config.toml
n_layer = 12
d_model = 640
n_head = 5
n_kv_head = 1
head_dim = 128
d_mlp = 1728
vocab_size = 18550
activation = "swiglu"
norm = "rmsnorm"
norm_place = "pre"
norm_eps = 1e-06
positions = "rope"
rope_base = 10000.0
rope_fraction = 0.75
qk_norm = false
attn_scale = 0.0884
bias = "none"
tie_embeddings = false
parallel_block = false
init = "normal"
init_std_qkv = 0.0202
init_std_o = 0.0
init_std_up = 0.0202
init_std_down = 0.0
optimizer = "adamw"
lr = 0.00081
beta1 = 0.9
beta2 = 0.99
weight_decay = 0.15
lr_head = 0.00546
warmup_steps = 259
schedule = "cos"
final_lr_fraction = 0.0
batch_tokens = [131072, 262144, 524288, 1048576]
seq_len = 1024
doc_mask = true
train_tokens = 1573000000
steps = 3731
dataset = "wikipedia_en"
Each number is 128 + 24 x the weight over the matrix's rms, rounded and kept within 0 to 255. Layers, rows and columns count from 0. Numbers have three digits each.

# down: layer 7 MLP down (transposed), 1728x640, rms 0.0347, rows 629-695, columns 0-63
# gate: layer 7 MLP gate, 1728x640, rms 0.0394, rows 630-696, columns 0-63
# up: layer 7 MLP up, 1728x640, rms 0.0404, rows 630-695, columns 0-63
down629:083130141117136111139111151130155170129078122062140090140138148147118131124096117114138148137146093148107123129151136112161129142140124070091158139127100110159107118128160082123120119124146110
gate630:095133115143139152153137132109143142092129141140101144108113143075136138161147146141099119105130161163090118130107128163170124151164146170126142132084123157118129090159135125143153179073113109
up630:129139101145130084148142154192087146119104116090133102151151144162146121109097152114118145101124129117118123165154154160123129139109138128117146146105144134167122130103134128126151132180135139
down630:099090106114077089166118124135144159172118181093138150103132097134115121106144094165086125175127158101125107138142134129118182188113134165147131093133157155160159126162104099161114167158117121
gate631:109071105122146115145131139124143136130164132078157092120141137142103137141075128096085133130113152137085095148134147092131117144115122116123150141149117128113126144116126123140128181152123075
up631:170166109125121123111132105124134143126110093132121162118130157091115133139165159127153111126117078141100123153160140128129136127132151148108109143073147146126101135124122111136082144167096137
down631:138136134126130153121164130133100139136160125124107114098094127174104101150117162119113103146125155154162092131130100106108144103143126104133095155134143118153108144143143121158130122139125081
gate632:163146108153126117161127125135105155182095150136129077105165116145164126102126136146189120132124109125104112147107098119121106139158174110118178109123125111100046109191128109120124103103141158
up632:122123137113160135077120091185147084137142115127096172163117127130155134117124141122098179180135109121154097097117154149137080153106141105147119119088107159159168131110120149136125095123146084
down632:135151122143138114115128081118121160114141140136083169106139121189156093115124129091137143170168079108133111107166115137132156122099114104083121113157127100179115084136109145171075144161162147
gate633:134101101123108136137124124148114097101142149172117132098152106122153126107129088107157106134099163116099113148107135089101126151114139154119151105119121133152165118154173117121118134138150156
up633:120096103138151097119131122146126114094143111118121118165134162121087108112131123098138105122097143112122091127120154133124134176134142155158109130159134122121100107113189149129123078138165138
down633:113063162168154135110119143102126158142086122112155140166138128106138141130126142143127094146126103110122132121158167100158144112090122131143167149154145109149155126118133106160101094143101173
gate634:144129142108100132141118144119121122121151161144154129161132140150158098116132106136111123146141134115133127121132107108136165118106148111095114141117113124148124094113070129164128124155114102
up634:147149096121120162127145112137098109155113128139151071128087174127142137152153119143150186118129133144141136145149083109131088153131146173152110169159135145129129128134109141086126121085126154
down634:188141119114133091087111151135153090110097167117134115164109147127087095104144125163102106177106135126106107147124137112151125131130138103115155121130156117147127127127137139140119128127150145
gate635:147162115091129136110102132138153119133140124178182133136134160137139148111169100124092135123093133123130118157151128140106116150158168173149102145120128161088112154138127146108136146149085138
up635:129148111203134106121136145143071133116118108141141146138146140136178141114152126144137146135121155105126098131118116156104146090145108143142163126081184144156122104132143099150151084125135142
down635:154153065136124149086118149137134132164136143150133113174126109126130161177116108118061117129086110108136130095104129132135136117166146121142121144142142139149135124134121121100156134136098141
gate636:097082121178109105148129139134092086146130132169130139165093098128120124128150134125159152165125149112131153079100129186089140097137119116149118143162166112102094134124163119165148094132119145
up636:142141112132191153157110123109088118147157094128123125125139118166173152100155133114110118118110139114140123157093102136103166117154131115142127121115128133159104134128118148139108108151083105
down636:183112184131122081129119132099166156161122079107150124115144112130113110158076131140162145083144104137108148114113106118101139162125100134134102174137114152150167142117140115100143136154117143
gate637:120107084158163141078147106113135088123091154106153126132103118093112133130134133144132104120129119155119138120105129150137148080106081108086148158150142125127142116097174129108100168137129111
up637:132122165127141119140121159134134120157116090133141100135107135104108168121160149164157137113135096102110158073124145110149129122125118142145066132078124079097114108109128154141111132156094132
down637:126128151126111136131137132121104173126121155151130145100144139133152103127134113123117134127112126145119124151113109115128081148120125130130158128153108178146123102143114145076159137123182153
gate638:114149155108135165100145139126168134185117132108146155135137140110138125132110117145148126148143129147122103116119136089115143159094123126145147151124133136107139112123114101128113104123135133
up638:144125106152102064140127125121108169101135112159121154137137112154164103103135171126131109144087146137146115147177135140131098122153141121137153141150128153137157107161103148094101158123141139
down638:113162139114130123092170138121126119157119100169176154150126100074145091132113155119109138138126143108147109139148162112120157155092166117118091152125107152125137121118137122120139108150126133
gate639:113096137115118072147132125141107147123114128192144140084144107161119111078111122118120156130114134120142108138124135136163096102146138105125091138173159156158118135140092166147097150105116134
up639:118135132139127143090114157140095127113113124174129082090100145206149115169113142177148155163126132106143109128105115170147092133167151112124122134179101136136178171124130120137119111104115113
down639:111110141130141163154135153133120105169083157147101122115112150113131145156134115117107171104087135131148137092105137160149147137129124128159135105106132146127141145128117149137114095130100121
gate640:085132126168118158102152161123104143135083139132145139118148178119140085130089158140115134102098153151109077145155122134187104116165120154157135128130139128087089132129135146150080109147167097
up640:171161099124110120124114098136146115102074178099146098108116120136103164116100085118127086118154132121138128164093135090070138153151156107165138132085110091139200110142149104134127118127149113
down640:089142111122169073118149088096142107107083138103115112084194162133158143139142111114147106156182109131164102128109118135094092105152104104105139129116137117154122095136136142150144137161153087
gate641:151107106111117152115144140118148120118110139133116140134192132129109095111121141201135125118108106137132115157146073139145141115136153127124136157188184175115178142137091167099161187120101139
up641:097094103139162151131168157101078138129130117092144142126135145127158174118160108119183123154107177143124118118139138129113129110140126146145118097077161079175118128143137104113108167153160162
down641:152196137098117150150106189143130089157143157093123181151161178114148091095112164142147076110124106179113110143161121146111154122077137133130141128134142168161125157129115100130160116170112119
gate642:128124099129125129110130128091096117120126103156122144162155131156164084129145163118186126128135133117122108125134089129115096144110146163103102195122124119101104142117125124169154105134109135
up642:135126145128162154122128076111101161106136154113143103126099108122074163126136137123114106135118087133119152118117094109123106185081104128139116183099158119164189128180119157133096154104095101
down642:133143115140116127142122120140122142145056072144142118140098148093167118156130138135137139126128113140147155134109148160086150118127114147109148137115073102100148122163091143172075123100143172
gate643:111165131104138186088192132109059173135183163056155117123126099123102152112136105161110119145128124134076148165161146080149128103110180162110160136111107116150083095148157111128173109107107134
up643:149124127145130129102130108107119139149118109155135130160164143120131157123083088105138122130135136142062100144107112110192147111139119175143105099107119093156127130127164151125129099130103115
down643:157128127137125183129118159138149144117163103147094161092131141104129132095140147155132126102137153053140169136142148116119155124126125150149139133136095146100217078127133135149165144121181142
gate644:107115175115138061165162131078100163124124157166157111092156131097159115097135126154146115120063110152141119183177108142108135135187141111093078131134117170113099088143148149091138136136136111
up644:135129127158133172120142151157169057132150131138134148086105151132104112124121087132132172165143126159179149197085136150166110132131127166116151150134166161139115102116123140123115121104084101
down644:116123177097098128160171152126123128146175139127136143112130172151139135150124094075149162089077136118160098134106128168144130126123097148112127145135127088131167121143141113154136140154061161
gate645:126149111106143129083113125159119127139140145098153147122153122125087101103114128145141139131128164097145145125149133111165111110136111181144129154139158141116109130105117118167121114099124117
up645:099111134182095087185144134105166126126130147146159109103103102132139147111136172110169089171125119140134116114108123150141189134116123129147105123122139102117151195103126201088118125131117170
down645:143120143184131138116157158078133130115142125120159139092154105124127135151134135146129095120091127100109115129096159133140132100105116148113111148120129131141142101113159178135170146111109144
gate646:132188099143104110142177127156087157098101151099115114131186102150110108134102144122068103110126152166120156151168138134127084160161174114143164114106085168144119129177124095159105090122131134
up646:128121174177126127116113134137143169121109126187173117137142117117107124125138192142166124106105123166109111110155152119165154161126167102116126112200090140083175129189106114162166139189099123
down646:149149071137161100133146133164139113116157110162113164166092069127130170147116120126155069112142148111142138118105114136163120156139134212164129141113091161155063103157097094138141076071132145
gate647:121137130118103121149137147149115160170097103117156101122146189161170108127089133136151101113152167142107131148119159159102156110116170118147137171132090130128139126100159120140146149098162124
up647:129120091120122139106139113133131120135109129107136081171132164123108098131135123145139105155148132124134162144169120121116161116129129148109095087139133104143115142141153094143101139128114140
down647:129134097128098135146113150133151142155130188163093156116111143091121125114133069145148129153082128116087123132141136127117151150122131134135151146140138109143154087122109132118129170129164140
gate648:117124120154100119100103094152125117130144099126177150106121131124140125148121145126153150118127151098139154117129132171121120138129144123138101121116084086158122091146132153132119152131154120
up648:138111101140127141133151134151104125105115115103093087138143141120100090141093115138113120153133155115102131123141127133140102174126164143101125159160128141093167154175126078166151123134145129
down648:165146088142131165104133161113138113124169095133101121127148088127145160139132141106177140129124124107122119124096188144146145117138098174127145179144134125156152132113086075115174132101120164
gate649:082166135118117082125133188110136148128155154114107146116152150122091134134096137156093113125136137162147149139172122123126092155124138108137095158124125117077170119124141119125127110100139098
up649:111103139130153119137115144120080120148096136161100150144111122131152141132129085082123147121118118168147116115121155108147143181157094121159125133124138108104136133152113131161116094131103129
down649:146122116098127117150146171144152092094143111089118130112128123098137158116109129159117149143116127101114090102124148150153153083154127167104142104145103138129136095141155143127118134141120140
gate650:090134132128080119083136152138150111103159128113140142106155117109098152095144106120151151141133098084104104122152096120128144125105122151121113145130145197105113137105146123146111095108118122
up650:108131118151152119142123104097133144108111183166164122117135181158134159126096133154098151081108159133096125131173124141133137125152128165155140140097094075117111057140127100094138100146127175
down650:095142100171108146135155118115151152140190190118144185167131128126127189151123140111086113114116138102098118078151123173072089109107139149115170175107079111148112077095127104117141105077151090
gate651:103150137152134170121129123147167102092138092127126107145095182100128162161094103111089117091148116091103110176118188091178167087139110143120164124107161138100141143100148155140133132095127135
up651:123139147157093153118149151128143133114131105114088134111129163180168124133113147113117163135107127128138114132121136131117124139164164112145114118156149101142058103122144158143126100112112067
down651:162122134130097112110149161103170185154153104117152132101110155063089127132109131099132131174162082134152133120122136134124121111121127096156151138134132140127193153185080110114128159162126118
gate652:117122107101125078143121127100142105139131132132127111117149142144130120156159082120135114118124128139097114125132095129154090157167135144101114133138117154140143154120124120151127132163120110
up652:156145116125123145113126126123122163152106132103102141119118153122153133132130120101132161115110125124140162162162104099103155129110130194132152110095136142140134098117192163107104105111143136
down652:108114158138088112119174093147126128146115148120140142071096149129074148156173081107100116129115113088137095141106097097124074163104089150116113109150164121154076137097132127103109113119137105
gate653:095117130164142114120174081092092151106095127126180112095115133105149123108120089111123127137135127112146148108159161107115155128116139128138137118122098126066117137165097123128110163107192124
up653:110115132167113120156120123088126148124148121116191121148153124155137151139152083134133170096097102159138121118175145048092102187089133097101079131115122142117108088191135071169143172115133137
down653:137141075108104082111136131110069129127151095154120165132129127095187145103111118143094144065110152107123133098100129107133164120121172151112114106096125126124115117134153140207162177116112106
gate654:093130119121138109121070127139152103109099125109120108121150125126142126106128149176097127097108128120108161090117116133155118120156134128149111164143181106124165160126066142149135110124141138
up654:096096111157158125123133169143140137100103149114138097148147095125144100118133157140134121164109136124152115155120159107080078122103164122146170130103138157116085092137145112121138152147112156
down654:146081058113114138112104090137155107143128138082067147136149141124103171168129133100114097131118114092154133114169119137142098117147142118133116117161123115132134168106104146130147127115125139
gate655:119123159134088091139194124117140118148126116110137121120097143092112143119147106159148126079111161107152154114095133147120168170108131106150138157144102183083104150121138121153120138124151141
up655:162121154166123158167115149116142116119085093124164084119092127135168111085129129102097130162138142181112103144156129106125137137110096132149132123131087116125135124155126143126143146105120112
down655:110141131139101096107121118165112126149187159120135140105137136065112108116109120134153125141151119109121150132156115129132137170145123088103123122111135129138129123105172111159165164123104144
gate656:111133128158149147147132156124132153144145129100177166108105131067107149123078116142142117135123131101127187098128143122140108120152121110134132092130142150099136156116119097134106119149108107
up656:119154108107121157139145150119150118140104168171118097148150133123105139115061124085136168119170113122110104137163124153156134080160129137124137119146135181083137129132093123082134126123109080
down656:163133147139113081167109114136083127128132121133139150198132105116145098159125115169161118114106105093128073132119144145115130142102136131142099108122168134168098102126149088106118137110112117
gate657:118140130077155116103111103134121111143122092148154099116118187123090118098103125118135110165114130117089127152131121140134120146148098137113165115114123169111140112136099122107152138143128131
up657:135149091163118162153130123139097144126151121115117122121124123136100131096111145121132135114134178182147127130126132126128162172111145125105120149132083134109105107147120129153168164133165171
down657:141146140098143089118114089118071173126127109186115167115102131072134096155127093150136087129164163095111128113150115111151109142114117133142137130162145152106122124124145127119121119120114114
gate658:099130137150133169162124131125151152136169138113147143077152137105172124128070182158135117129097131178158169097083161072137141168113123142145150122158127130096136173181103133161116132129140151
up658:116180157112150123123132161112142101138129125151113099117138116139147143098121129106152158167140124151125110115149126144118093134124159162154102067127150105108173128111134113128141078126128121
down658:128128145147116119169153114110126118137120145094148143136100128107148164110112128181141133107083129142142156107089160112143122165094129156126090090161123156107168157138119108154155135113151158
gate659:147149101119157125142146144110141182159089093109116113082184131149142123153117119144152143108096131152108118112163128153159124136155153150121141131096143129165139125132137143147140142128162135
up659:109136105148133154170152102128157097081135147179168147145122107121146173133074160118135127161096126148092116123168139134107099120149117087142096101137157130152160127101155120136116135136139134
down659:187132116102148099158165150133141145080116128161098109125097139140101124145094137140107153111162155119129125164120149123113106143176108125121120116131143139122143134123131097116132120125133139
gate660:087118111103130119108169171109145105133173116075167184108094117135140155075156153131136135120119123109134087142111132143126100145153121091120150119111160176063108117138132141134128165159124160
up660:101130144120112121082101126111116102138125110215137119146142132161188150126098145138117091143146122128167141152153188102140103133158130110134098122132144097118143125090108133116093100181132152
down660:135099150117114172122069142138109139119101134135108096125109131103109117176134139109107106094104083155159168117159164163124136140140148138118127175160115119099114139124105142131110087144120149
gate661:112161132170107136163135128085161131147100088091148103135087160133129102105075133137139146101090116175090098141168127119098160161112098168129134133118145144142117121110112126104142152121140121
up661:121135110100130105121163124134140086152094113134170107137088117097129120138152089156142141132105156106147109139121146129146151155139077117181132126101142080124128145125087141111122113104158087
down661:099117138102151146127153128113148189155181114148100173103150147096140145134135141064107151103165118118102137119180162101104104110138141155152158143111139134151082143119148132111126164147152160
gate662:082111110111116082116118165144109132111122147100162115099113109143145130190154118117126148136118131171124100131134098095141149158149113114174159151119120142083138115136137130157153094137151130
up662:089110155155132081093086128133099153131144104115153175167135117139085103129159132124117132120123165173121106150124129112108160118132134121120141080161110137117114157132108155135154141131123113
down662:130119114115119131139110130152133122094144087137136122118128114149082143130107102129131122114110149132115123131104160103117151124160133152130163098164137124160124121143127142159166123107135157
gate663:096096137131147160161136118113109113128173157104118161117128108141138108153139114182116108135142130114104130104127160112122142170130076147128148145120124116118111117169159122104116150113119115
up663:129120133117140124177077118106131151094142135157157145135150120146102126126139162139112147071123090144128103125123136104130143140147117130112094116106133121183155108120130145122168126112150106
down663:095127097112123128128149138106106141099164126141160107136136148148090094113165118178137116130112141116150132111136088141097096130091121134135156111146111139101165123096134119140173101132122174
gate664:151122115113157114109143151116113142118123120132152133137169130124124130141128141133100122123157148126129131161140115098132148128168141124161073171088137123142115093103096117087156108116106139
up664:157126134162118123137139121148127151132118119143120115125102136130118069166122154178124104152136152101128117139161106177157135136105121099126108101145137125146129101111150117147062140098135142
down664:132166108120161126161126096108132124115120136151136142129123122165140146080135152111151161127135188147146091153148117128114098100148163152136177125119149098126124129121122136079151155115132110
gate665:094116128115135144096121139168134097073150138138137112141119133160104101155143171112099104154090150146116135139113130124143171135121105110154135128118170152078114085160138136174117118132131116
up665:119134169150113124120163147113079157126120133153119117115150155111111144102100148155110130124154139165166116098139103114075157170121127115105111115118154084201123139123145160098165105151121124
down665:100127128113152129101145131066097141177169080097143109126136125147186097105164169131159104119148175144126123122131142128156111126140138120112102162101127150147112146089165115134110138140090132
gate666:141119155121105111117116109148152172115149130124096139136132116119165113156156131138117134082130151099153115115118119130128115158116153100095127114151113151117097140142138123151152092142122097
up666:112134123167111117114146127137114138113150151107130126125121142135105121132114118123135119127078122159135106141114131145117124158137132115131100112180120117101107114122082147160144080135093115
down666:144126123148107145150116138144159149109145121100159147170129117149105131122128100138140168139170094120122115123089094139129164148127142120116147171108150143138088117118109111093122134148117100
gate667:146105103152145120104120155119122080118125130127088163137145115110148153109174158180147091146132122098088142097115121106110184144152117141150116144146142158117136110171090160141093154099118128
up667:140163102110124113122114129167092135115129131145128152077092113101132111086108117150114140141113153135107124136136163120085111151101097125165170125127116180152135118107144117158142128105141106
down667:159115158143140111136144144103098145116102162160126136095101096219129165100117118147094148160091123144106107111093087139143090102165128103097133124096112113151169170100124076145132132133156151
gate668:106140120173108187103102141156153107169127135157076152124136097130145135136136129154147081064121104117137097157136111091102119109157121117143126096134172130105120113153039161147079158146129174
up668:150143142110115160116134134147154075216160125136093135166149156108125155118148134095128129150148131121156163136126143106116132109145111117134105148117114123129163117135163118124120139141081165
down668:155113147156161116110120110133138146115090129122150144121141114104133144127129113108199154102124121119166146098110116144149129115120125159099117132095125157123126169094134169117177076133127084
gate669:117122162112115219101094112095114167113136120148139162108132168095113074151163134141129119136110154119089093193154179074117165158119151111152166061119103134135116102132148140110132133125110125
up669:136107120137128094155144188172139134130113124091126134083127100130183108131148103160122188094120135153134095107154111152156116128158134113144134138115154068131161158129146150082136139093156152
down669:159158107116108204066084149062108117078113134142115120162155132117111130104101149174129136120053132154115097137178107135154120159130163093130184107133099150169108123173095147129065075111166133
gate670:116124064104145156132134113149084130131110122147129147123138183125157084120149148150158141104089106145127154123147142126130105126094119133107176103138135131098152139178176151157080168123104113
up670:152174134131118149137131130121107157104164100112147186096170088122126118151144145176135149120117134115168153129155129118102106110129163141120107146136164118130091125157115110073093161159113165
down670:112144116147149120174105126119125129107077120122138108165138125138146073141090118126107114105104110109134141115134164181152133122166165143141094122090155130138122153110133110103090101141112140
gate671:134140108110155121116116098092124128115110138112173130096138131145103167117098113160140158133105132116128139123150126105128157134138144102124124097126111124118118126127129122138106151104155125
up671:109121147124108157125147102134099097162117123146063167110114089082099131151111147138155086113132136113140105140132150140141113143173129173130168191121114162123127129089112127138123126118144086
down671:121137131118146111128098121074110151148116126107173146114126129113123207141100144137160127095127152088158110119090114101134165149168134112134137119126098116111134119106112132160124137134159107
gate672:163132156150139105124124140123146115133170115131146145133118138186133127120130156173116111083102082154156129165131169140175123107147125125101145127085111133154098131151149114131143107130161120
up672:125116147154165106153123126097160094124156132150154147154100142125097114136165172180165078121142056155103183144134157155107129095122090107104118136145131143088076150120080116123113133118152133
down672:117118137154145112123148090163154112151143125103178127075121107148121162131186174115170145115095106107118180131136083134117113122100131138172167118087104160135103163104136112134171138132106126
gate673:138114087104153132144104124139109117129103147139099144105127146126146136116140147125171140083113146114121123161132116131096124095146141146134144150129162118108135109130178097155112096117160143
up673:105113124102070143103151155109105121125127107132148144190162090108121116101125128126089112159144134129080157083128145131167180157125084132115109152148128116139094142155091164118120105092134110
down673:138124125134098122094129118099142058136131130139143145161116125115123130131121143121104115115120125104134108119094134088125167173124135112132151166138140097145127097154110140124141130123105128
gate674:120118104115121083148126155165085134122113137123159160124115132125142120080105087128122114127127137095082130133131085126105108105163130109133151127123108142126139088135146089165126128112115138
up674:130068131155158102134084117120099085122101143175112122142074092112146135105118120199138104106142100099069160090120147157104125116121097117138131127181160134117127151132090081112123098169101155
down674:121106156097172081120109156119114140128081091141119125119132115125114128084075136162140123111150156141095166078130206141153159160126100121143126165162150128159141160123124142100137188155134150
gate675:107117093148132104101187128153136151156155103129126119096143098120138119123099158124136132129083155142163149165146124137118165155166134144159117144155136134126104147103125140124130139111139162
up675:098178128148131138101111145108137163130066144138091154158126129137122114104177122154126150126130171126115152119130087159130139146117160112094124061096113139110113142150134123110118129098084145
down675:113131066103127144124147120168107070156146143154116121140142113169138084128112114133144144149147156136144132136107140103179138132150131135116120132133126144177086109119172154110144140121090134
gate676:138108124127126137110126158121156170129155105084134140131160132163168080105135121157142120144089098099141126143141123056119101113126163118127135162115095086145113084181170106183140125123112127
up676:122116112144098090172165110158114129160099164085081114144126157144142115129147132137090133130133126139131109135101075105155137118102157130130185128138099091095131118181153120119150104123098124
down676:074143123116115141162126109131143116094107101132141085105107144168110159151117165112101173134171081116102116112141118111137079152164079128150176112099137097155139125113113151105071129110132113
gate677:116135113094145136144117128117142150135135139112133121096153155143168134122141156134144141066075089142118114205117111112157150157117080126128139139119132137156136087103104134137141132121146150
up677:124137105169124131170145144122147131109119133137095105134109147127178172135082172092129154149157125085126083132111126121144129107124130150150150160140167129145128095106164119121143090106166139
down677:107109164109116147101194157134089120112156157119097137131104081107139158115089119151144122083187155118112135126090140111134093109152123123146092134133141124143151147132103104158145094138148153
gate678:141156098156119108159119120127168112130104100138139158144114142117119097128145125142146141146126131143073116138120141171109097102158101128105132089104116154097119107127093118143108137173145084
up678:135161134112129140115140154141112136108111116117150139156123115139130153141101153136135109126109114135111097103068127110102152136144097139106066122158174125132121151166138119125120109131140151
down678:134108190145138111181113145124141078145125076123089156099120102096108127104117115140117144125131091119130135135126139146099112135161110137115151169151119114158125124144136127100128162158122104
gate679:141152135146136156121094150082122081129133123130147123110142122134125139085120095120142113158069110144122153115069149094140173191093106103093143117146156151150117117090129184143083128094148109
up679:161123123147135138145111104143156127147142122159128162140160148109125109103140135134140126104138102111099141181176122159105137158163168099116109131138093127103113102128076147152136112120173098
down679:084139131126136114166121148121128115119106108140110115135092103126086126172108137127160114105126139139111115094091139107072121156122120140133093170110163151146105172148152109108160127153066069
gate680:111090113112133129136085117078099148119109153090108118140142102096160130127174137152106120156158132180127138116123098145155164109130183156115127165165164185117107122087176141137101098140125134
up680:079099182060111134132078171124103087068092145095138113127129132138206111097144121175139142112137133126164136116114118164123142139124120096126146120134113151105093123096171126096119117088133132
down680:148153182152151126112110148111129120146110126103114103141111130135131111183103143118103141126141082116133122107100134111139160119126102132124120121075152092104105132207142130147096126150176096
gate681:142129148091153121136125127085110112073150125136133092141106152140112170107159159096136134158104130091112100126142092100143156117140128105125136122102184138159095101143128118132114103159135091
up681:138133152149122107126131137133156125081112093134127103138100137135152142143103147120107135111160161098136166103131141167111107123136149107124082145155102105148113134115106120121149090119089186
down681:132126135128115172135111122119146117124140112109093150130112139107154091122116098117138130126143113161104134116134151112133132143142144109116146130123129128088148102122130134142135093154151138
gate682:101147105144128121149147110100125136168114158138149115091108097095115136116137151104181135104138137134141165168150094144140134116117148132114161157108135142112113167124151146113149174152154124
up682:173141095130126165140123161134148155120123122132126139082171153133125053146199056149159128120118121130120125124128113109154148111087143121107109160138064118167173145155121154085114082109164175
down682:190150100138108139132075131121142090094090129108131122120127127069143117160168117100147135147083120155151141090126145077131117130112152078099126116188127151162130134164125171164130104142147157
gate683:112153130104131119135112124165091150126083171125128142111108170118083106169166183137116119109160121138136144116123171092120088119132194136123088136151083098109154170095152121110113118108105100
up683:139140129123096121091098129117148099155130146161126117109114136175092112118111116135148132121157163116092130124131115116144125113120130126108136142102085130165144125093112125109132119148112105
down683:103168165158150129112145164150084117123107114113099103136164112084130124114147111129133127151128134119153138132129165141090121151138123130137122152127125188075117111147118126150174109126120117
gate684:137139123126130124162140133122117161126108137133134142130109139127098135105100153130125123103114114123124119111168088126120155131120160110153143135142147105136154121143077154136122105138144100
up684:094117143169101094074140134129160138144112087113125130127129119133087150152158086103156131138107132095141131152102178094149138080129129100124093123113107133140117111112140128127106097134128178
down684:092105148138138108120142090132113077131083149143159151163157105128155143138093149147140075110147132161134103085144137124079141173169149164145138125102141134120136144138146142109160120145156108
gate685:128172143109101121085137137154162088124105096134088131160176136144139131130142131125134116144143122119129125169079160118133137153142103114142111116108147098144103134134056178165087105116110093
up685:094130092152133158111141115128099139097111147111125157139148129061156158117151146140097114118162124127126153136108144131109125155118121132127139139133119142117088170147121144110192137080094116
down685:143148134121106140147122109145108114134116092110155088133148131182144122152073140142139107159115140109113142106113118076135140091140133123120148102115106089116145135121091065136110108137130134
gate686:116138129110124131170109116152170115124118116103168135137122159116148118147135121151092116155094121152109098113099124176147155125157142091154113123133106114116130173167111152134139131100145148
up686:154154139120117116098082140140117134154106133148167154067178129104146113114108113101078123128114135086150083169121134134156162129123133093063131139105103084062108140107115112138145122130126144
down686:106143108115108137146133179161145121100110162169099102165102129107148133156134128103106149165114137140112118090102150113132087100113101110142145133119127154110133168117140165089152147103147143
gate687:141089098123181129124133104129108118094128098130116130112130130123151150098166128096110098104151100159139139129099152144121127093178130138146124109127120143133148089083080134127161128120119149
up687:101191140099101143145143121122105134148140163085136092146132128137101127155121092161103136140152166141128131114107146133143153105095120147129170121101123107093148117144109118095108104174126120
down687:148099150169130142104145102068132157147113152136121135110121098117149156081120140105172102123174122156139121100134149130159157092127113122129097115121124115175160134106160108104102153118110161
gate688:148100121129117103097144149133161128169106135111149131107125116139125127076137122130141150141097168158169152129129114142126149145156152131152139110121110140077156117127126121173088125138168134
up688:135181130138115133114109087106090130132121140086125118115119120141159131143146163120178105154142159142095113163108105084136126118158155093137134174103139095142117161117142132111104117126112124
down688:127125117148114118072125141135154138118142141114104153148119122123126100158116140136141107120145096156121142134115163127150131134141148098137153122130124151118155149103131132162129139150164104
gate689:148165129122153102110085125125130123111128127146144160105114127079107153129136129129141116146109162149104120111151114076114126106144127161122159136159149116133117146095156133131100141164149133
up689:158134129148136127106122125104129101117159112136107149131143071120098127139178167149153178105113093105142133136075170142124148150091085109146106140099158152134148150112117128119109127136147125
down689:114123168146132143129159126117122161157144116139148081103162144114124168119124107123132131118160135107161075141146121132106108133113161132108101152166094142078138161108097138149165105129163124
gate690:151145115112122103131118141102125132118119108062134107139189107129152126109137144112119116133165096100139130165140127119129136118162118165126160148110118136133110059130137188132120113099135124
up690:142110121152101096129107134125133103162101114097112111155151167142123106126113134125123135136135081118119113106136119120137147116132115167095122184138099101139094106130146172152166117127090083
down690:133138106130154112130113166133108124148112122202102136127156146105094156143157169111118123108118180136131119129134151127105134140105110149166167132084135157139127155117127133149133117157105130
gate691:124116126119130112123098133131159129101150143131091139123134120125111117131084149140077106120120147175120185131172138139110108127137137130146143136134154151154160098146153144155117115107116140
up691:090146118141130118138105106140151118114126117129119118167133103108117145125081135122117126070076120169126151111130142142136106142179088101108141104134149122095135147146122134142185145126167124
down691:145126139121102157105141140110100118133144085144155102163117166130089145118115132134143139127132120098113084084094109129094146120101152131142140151107161154129137185162099154097094103078152170
gate692:147108111127153097137121145156136125157174113143133173135136142106165124106144094123129134100141154113097132128121128101144122146097107157142137117146152135128112148157163125123149124103161111
up692:136118129127145113107081111130094130104154105156103108102102173089102122111123125119113110132136118146129119129122133146156140169113124155164110118142156076141147112163146146106136105133121125
down692:132106115134118140114096121115144157098103112164083105154145166095112136140109113177135135160145138095136130125133132138143128190087107141134149154129092096131154112118086099121108123160169124
gate693:093157127107092102139110130120113168186176116114124108116121097120134143113142092132127116081123164076119101133109115132106110171173166143120111092148113167129150106085102118131118150098124143
up693:127133132125145112133155139102141125120128144123149139134118152091076139102106153119168145106150161091105118108161152149162143135107124180106095174115136107162093114140120140102113123101111122
down693:135130171135114110151137106097120102130119142070097083149145111147139150083127144107157135111137165091162136120142097159107127107151118122079085152103144120125141105138122172108139125135153126
gate694:148129130092156193135126101123191135136124083151151089104117139163119131137093096126158116104144128130116131152138123154175109097127105099129112121122149186140158103112162130158094160142131085
up694:164153130114142168127120112141148125115143131173119134134121129132143135124118157141102107141134056124117111116118132061125157134134141106139105154109114088088147116141102110151154144122129156
down694:091120151130100156117112132158100093058117164135113154090144136051095125119120132139131091169108117138101178126109138168130157107094142114147153128134137096096149152128093099151130094073135130
gate695:128135133126149166135144126140150127095117184110146169137119120125114115128114160126125132160155142146115167113122145124151134155107112121111120122087148122096155103139127111087118071134117118
up695:158101114124125126152151111138145122116187120095119174109138078108143151118142144133117134118194126096154150125167114139156103164137113137107128085110127139143132120156160134085109117119117145
down695:110120125142151116097079157114172147147095145098183109147155148113085108142117166124147150135141121121106153101120119177171120138101083107165127147112143109107125115137089094153120104121137153
gate696:130156130080111162092132155107134183164143099109130116073159127121113073131121098178136149159105137180083113191158104119153104176120132179098167091118096135157122083122143101144073155046113170